config = dict(
    d_mlp=1088,
    activation='swiglu',
    norm='rmsnorm',
    rope_fraction=1.0,
    qk_norm=False,
    bias='qkv',
    init='uniform',
    init_std_qkv=0.0292,
    init_std_down=0.0,
    lr_mult_down=1.5,
    warmup_steps=200,
    batch_tokens=65536,
    steps=13753,
    dataset='wikipedia_en',
)
Each number is 50 + 12 x the weight over its row's rms, rounded and kept within 0 to 99. Layers, rows and columns count from 0. The size before them is the row's rms in percent of the matrix's.

# down: layer 8 MLP down (transposed), 1088x320, rms 0.113, rows 213-243, columns 288-319
# gate: layer 8 MLP gate, 1088x320, rms 0.249, rows 214-244, columns 288-319
# up: layer 8 MLP up, 1088x320, rms 0.27, rows 214-244, columns 288-319
down213 104:49 50 29 49 38 52 39 66 30 60 57 54 51 54 54 49 51 52 53 65 49 44 40 47 64 37 50 35 44 47 56 55
gate214 097:52 53 68 72 48 43 34 71 44 55 57 54 55 58 39 58 50 52 45 60 50 28 55 52 63 51 55 22 69 73 42 57
up214 095:44 56 65 37 25 51 33 38 44 33 40 33 48 41 38 34 43 65 53 47 42 59 52 43 35 50 73 38 60 80 56 57
down214 119:55 29 33 46 73 59 58 30 68 53 45 40 46 55 63 24 52 46 58 52 57 54 48 37 44 58 41 70 40 41 47 57
gate215 098:31 45 35 55 54 46 33 38 65 39 46 48 55 48 44 56 43 45 53 47 39 62 64 42 55 50 44 49 70 52 41 62
up215 103:46 70 66 53 30 69 32 55 52 46 48 51 51 56 41 56 64 59 46 33 51 41 41 42 47 48 46 40 50 65 75 52
down215 099:25 46 51 42 57 59 49 56 55 49 49 55 38 55 59 61 49 45 59 49 47 37 42 59 47 48 44 47 30 46 47 53
gate216 101:75 49 63 52 43 37 54 71 52 26 63 53 58 43 36 44 56 25 62 50 69 38 27 43 37 65 31 52 44 53 41 37
up216 107:43 50 70 58 53 54 53 45 45 44 45 57 51 70 53 47 57 57 43 43 56 48 81 47 47 57 49 49 44 41 53 33
down216 104:20 63 53 50 41 56 55 40 50 31 72 57 47 49 48 59 74 48 60 41 45 52 65 31 40 76 49 65 33 54 41 65
gate217 096:75 62 40 56 48 65 63 59 73 54 61 39 43 44 42 51 54 71 46 47 58 39 38 20 34 53 36 35 74 57 58 62
up217 097:62 44 57 48 73 50 43 46 35 62 43 45 44 53 61 47 55 36 43 72 54 54 42 74 44 49 67 61 36 50 58 50
down217 097:70 38 78 56 52 48 51 43 53 64 48 40 45 52 53 51 34 55 54 36 46 33 64 58 43 47 61 41 60 18 44 54
gate218 100:48 51 55 40 23 52 66 45 37 66 62 66 51 72 40 49 49 43 82 57 46 21 34 66 26 45 36 58 44 53 51 52
up218 098:51 46 48 34 62 47 51 67 58 34 46 57 43 53 48 53 51 42 49 58 52 56 49 75 46 29 52 59 62 26 63 71
down218 098:42 62 55 62 38 34 33 38 27 66 61 69 66 64 49 44 49 74 53 63 35 49 28 73 50 42 39 53 15 45 29 45
gate219 089:50 49 46 75 33 54 42 56 45 51 44 46 46 55 46 68 40 78 44 47 48 42 51 40 32 48 64 57 49 25 37 47
up219 079:48 45 54 65 43 57 45 48 56 65 56 54 56 58 49 51 61 40 39 54 33 66 49 64 62 52 70 39 37 62 47 61
down219 092:57 54 57 51 55 52 51 36 47 45 50 34 67 52 46 50 50 49 40 45 55 58 43 67 39 66 51 50 49 99 55 47
gate220 096:58 45 34 54 48 49 33 46 42 53 57 54 33 40 57 41 40 59 56 45 72 43 44 55 51 44 49 46 66 60 46 65
up220 101:52 43 60 50 47 58 68 41 60 72 49 57 37 64 42 32 32 56 14 51 46 40 30 41 64 64 41 61 46 59 47 78
down220 099:27 54 47 54 31 59 54 48 56 48 74 43 63 33 49 42 58 63 61 41 85 69 60 45 24 25 32 45 77 58 54 61
gate221 104:58 49 49 39 28 54 32 43 43 64 32 88 78 42 54 76 57 53 42 45 52 37 54 53 49 62 44 44 44 48 49 52
up221 105:42 44 49 36 36 64 46 60 58 77 57 55 41 40 59 50 28 52 81 53 53 34 45 52 55 56 53 62 52 65 49 72
down221 103:45 50 67 54 54 61 32 33 43 56 37 67 72 41 53 73 68 49 59 49 59 60 33 35 54 41 51 57 61 62 60 59
gate222 099:38 55 34 65 83 71 47 53 57 70 37 63 59 59 44 47 53 53 46 50 58 55 53 43 50 26 39 56 49 58 54 49
up222 095:58 39 42 43 45 38 68 66 35 46 71 62 62 88 74 43 69 49 40 45 47 52 57 39 30 44 53 45 45 49 52 66
down222 095:42 41 64 60 19 40 49 37 63 53 55 32 56 32 50 57 45 39 35 49 41 45 33 60 36 35 52 28 46 90 60 40
gate223 097:40 44 48 49 76 21 49 39 41 63 31 38 32 68 64 30 54 45 08 53 55 60 44 59 51 48 56 49 57 18 64 60
up223 099:53 60 45 74 40 48 42 57 64 74 31 55 57 56 41 57 63 48 30 47 65 64 37 48 30 42 52 54 45 33 45 60
down223 096:66 38 64 46 52 21 24 47 49 49 34 15 35 50 52 44 49 57 67 58 44 37 53 62 34 58 51 51 54 14 76 55
gate224 107:31 73 69 59 43 57 60 55 48 33 48 36 55 56 51 35 67 40 55 55 29 71 35 55 40 39 42 77 44 61 52 60
up224 104:76 34 43 34 63 76 39 46 46 65 70 61 49 33 53 58 45 49 41 27 47 32 57 54 60 36 44 43 54 56 65 44
down224 099:53 37 42 53 40 60 45 52 60 50 49 51 45 45 40 44 47 42 31 49 52 45 56 61 48 64 75 48 51 23 51 41
gate225 104:51 61 43 46 62 36 29 48 54 29 41 65 41 56 42 60 35 52 51 47 47 68 41 40 48 49 43 53 49 49 71 41
up225 100:78 44 53 51 54 54 59 27 56 56 51 51 40 56 71 59 53 39 64 42 61 69 56 55 62 46 59 49 26 24 48 30
down225 102:52 52 46 45 98 22 70 53 54 37 32 58 39 46 57 75 36 42 37 54 53 51 47 62 58 67 41 49 59 64 44 55
gate226 099:64 53 31 64 25 47 52 73 54 34 58 50 60 54 48 47 43 32 45 63 65 46 61 31 58 40 25 40 52 25 56 49
up226 099:33 49 62 45 29 61 45 58 71 40 53 58 54 54 52 54 34 61 35 59 48 48 54 47 40 69 42 36 66 77 45 65
down226 101:69 52 81 29 61 25 46 26 54 65 42 60 34 44 40 44 28 76 56 60 51 61 62 48 65 64 65 40 40 67 64 52
gate227 094:47 53 59 31 56 46 53 50 35 30 64 59 51 44 54 36 68 70 64 31 32 33 39 42 51 63 46 50 48 89 47 63
up227 101:66 85 63 37 29 38 55 28 57 47 58 57 60 70 71 57 56 50 62 51 36 36 59 59 51 49 56 38 34 76 38 44
down227 100:46 65 53 46 36 41 63 53 51 47 60 45 33 57 55 71 54 69 57 50 51 31 44 66 44 48 42 50 34 73 71 54
gate228 096:74 55 74 68 38 45 52 54 52 34 52 35 48 55 58 50 41 50 50 53 50 52 47 54 54 49 38 46 59 29 45 73
up228 097:44 57 49 13 67 36 73 56 32 63 72 56 32 71 22 46 35 65 52 51 44 39 48 55 53 47 54 52 53 48 43 49
down228 098:47 49 32 48 30 51 30 34 46 61 64 59 61 64 62 58 45 46 48 70 27 47 59 46 47 53 57 23 32 61 14 33
gate229 101:54 29 42 44 59 29 49 63 37 38 38 41 64 55 65 37 59 58 48 43 67 65 27 58 43 65 72 55 39 41 72 44
up229 094:55 39 49 33 29 44 64 52 60 57 39 52 45 52 45 46 42 54 48 62 22 60 47 54 50 50 28 66 57 55 36 43
down229 094:69 53 50 50 73 24 59 51 44 46 45 49 60 39 64 42 48 24 41 57 43 48 41 45 47 66 42 72 48 63 77 57
gate230 106:44 39 41 37 48 49 41 54 62 54 46 50 64 33 68 33 56 23 64 43 56 53 45 41 69 28 47 53 45 35 44 63
up230 101:64 43 51 64 54 54 45 51 67 34 70 36 26 50 58 60 63 47 58 71 66 47 28 70 43 76 39 49 67 64 42 46
down230 102:71 55 41 51 44 51 47 43 43 56 62 37 31 69 50 48 56 25 40 50 53 33 39 43 48 55 64 51 46 42 58 59
gate231 102:43 64 59 37 61 55 49 46 32 76 45 49 46 45 21 57 51 40 61 55 46 51 46 43 64 56 42 37 61 68 46 39
up231 108:52 65 70 38 55 37 56 45 56 50 43 65 47 64 35 52 45 46 57 32 87 51 33 31 61 55 61 64 73 38 51 59
down231 103:16 60 53 29 39 42 23 40 57 52 56 44 51 56 58 44 45 50 36 62 69 48 38 40 51 42 35 56 40 33 31 64
gate232 108:45 34 36 47 46 48 59 44 25 58 48 67 35 67 54 53 54 59 66 53 54 27 62 66 56 48 50 72 67 47 35 29
up232 108:49 64 62 47 55 49 53 51 51 64 58 41 66 44 33 47 43 39 59 41 40 39 75 56 49 40 55 63 42 51 41 46
down232 105:24 29 54 53 65 57 65 64 40 55 56 36 61 48 47 48 71 41 48 46 49 62 42 84 25 55 53 76 47 62 49 41
gate233 101:36 54 42 28 51 47 44 18 41 34 66 54 26 56 52 42 72 71 52 50 66 65 48 69 70 55 63 19 50 71 56 29
up233 102:32 32 56 39 58 33 25 38 53 52 31 30 54 44 44 25 51 47 48 61 47 60 42 71 69 58 45 30 44 13 68 44
down233 098:41 48 40 55 43 45 47 63 70 58 61 52 48 64 54 63 47 85 45 64 54 70 50 38 49 63 35 64 63 47 42 43
gate234 104:52 47 40 53 24 39 28 31 46 63 31 51 47 48 48 55 61 53 46 55 57 53 51 51 56 48 48 51 62 59 42 41
up234 101:47 63 47 36 51 38 45 51 57 58 41 33 28 57 31 62 52 53 40 42 51 50 63 37 54 69 60 38 83 75 48 74
down234 102:44 55 39 71 53 58 61 42 47 39 68 60 36 41 51 48 19 51 48 37 34 34 62 34 54 48 68 50 53 31 51 50
gate235 108:58 37 34 41 38 53 55 52 71 47 59 20 58 42 57 37 40 39 47 47 63 46 66 44 57 39 46 52 39 34 52 72
up235 103:51 43 44 44 56 60 48 49 52 80 78 42 46 45 40 50 57 48 58 35 45 54 38 46 45 49 57 50 47 48 39 33
down235 101:69 48 54 34 26 67 49 43 29 55 64 66 49 47 47 71 41 43 57 51 42 55 65 46 43 72 39 65 48 51 68 49
gate236 104:47 47 34 45 62 39 64 54 56 57 53 49 57 62 51 33 55 42 92 48 37 63 37 30 46 44 72 63 40 59 58 52
up236 100:49 57 49 51 42 51 32 45 70 42 45 56 30 41 24 81 57 49 43 58 39 52 63 46 46 51 23 72 77 43 54 32
down236 103:33 62 63 51 41 37 73 59 61 57 43 46 36 44 48 50 64 38 32 65 52 37 45 55 48 80 55 41 68 48 46 59
gate237 094:35 46 53 69 61 47 54 29 59 30 50 40 34 35 56 43 37 57 50 46 52 64 50 56 55 36 38 46 55 52 28 65
up237 094:43 44 48 45 72 47 50 49 38 62 22 65 42 50 45 51 44 65 40 70 49 46 39 59 51 43 44 61 39 30 70 53
down237 094:46 57 49 73 52 50 62 30 60 16 44 60 49 63 56 39 66 59 64 60 31 54 66 65 72 50 24 30 63 65 35 57
gate238 107:51 46 29 51 60 50 32 67 48 49 53 57 58 55 57 35 39 52 63 50 53 59 54 38 44 45 43 67 52 36 52 52
up238 106:41 38 36 59 67 48 49 35 57 35 42 82 32 47 32 47 40 41 48 54 63 66 54 47 53 73 51 46 50 62 39 60
down238 108:49 36 53 47 37 31 55 39 58 68 62 33 28 49 48 70 50 62 48 42 46 55 38 42 34 58 55 45 44 84 39 39
gate239 101:45 51 49 64 42 64 61 45 25 54 44 64 51 63 62 52 47 46 65 65 52 38 69 35 61 55 59 36 46 57 31 65
up239 099:56 49 53 47 68 20 54 31 14 65 75 66 64 38 49 43 50 66 32 43 30 44 32 67 67 38 40 57 55 57 52 55
down239 104:76 49 51 68 30 62 56 38 49 70 35 59 69 49 51 57 50 40 49 41 45 51 64 46 60 57 50 65 58 48 43 76
gate240 098:33 47 33 75 43 43 42 50 65 48 75 44 71 61 23 49 34 32 53 54 41 48 43 38 72 20 51 51 33 61 51 32
up240 102:60 59 65 44 63 42 52 34 67 42 51 58 60 38 54 49 84 35 78 58 48 34 60 51 43 47 56 40 53 52 35 51
down240 102:64 53 39 52 45 68 31 47 50 37 62 50 42 42 57 44 44 46 65 55 40 62 54 40 65 29 47 36 64 65 39 61
gate241 099:41 32 49 45 64 29 42 39 34 72 50 68 46 62 42 50 79 56 49 32 50 59 37 62 53 57 55 50 51 48 40 70
up241 105:51 72 58 35 72 46 52 41 67 48 28 57 53 44 55 63 60 63 23 30 62 56 45 46 68 47 44 61 38 69 55 51
down241 100:70 37 61 45 34 60 54 47 50 32 39 42 70 71 78 17 50 32 47 54 61 39 51 48 61 39 58 50 31 57 43 53
gate242 088:62 53 54 29 75 52 54 22 51 86 50 21 61 73 52 61 48 48 42 44 59 54 72 45 53 49 68 50 49 73 46 59
up242 094:40 17 44 60 37 56 50 68 61 49 37 49 55 63 51 52 39 53 55 55 43 43 38 51 31 48 49 73 52 03 59 42
down242 088:44 65 69 47 51 38 29 55 52 45 61 42 32 39 47 40 55 37 35 51 67 54 46 53 70 66 55 23 38 68 51 58
gate243 104:51 33 47 60 37 42 45 44 67 77 55 60 47 22 54 39 54 63 56 22 49 51 52 38 49 67 54 48 64 31 79 35
up243 100:23 44 38 53 51 23 40 25 74 74 60 55 40 57 62 42 58 45 67 58 52 76 69 53 48 61 66 46 64 35 50 55
down243 098:67 58 57 40 57 28 76 32 51 59 44 41 72 56 54 63 55 52 47 55 71 31 37 32 44 51 48 50 33 47 55 59
gate244 102:69 53 43 74 45 48 47 54 41 47 57 46 48 44 57 41 41 53 41 62 49 56 60 46 58 33 26 53 34 65 47 64
up244 104:56 61 82 47 47 53 50 58 42 41 74 55 38 56 49 41 56 44 46 35 66 29 55 44 40 50 36 53 60 66 45 54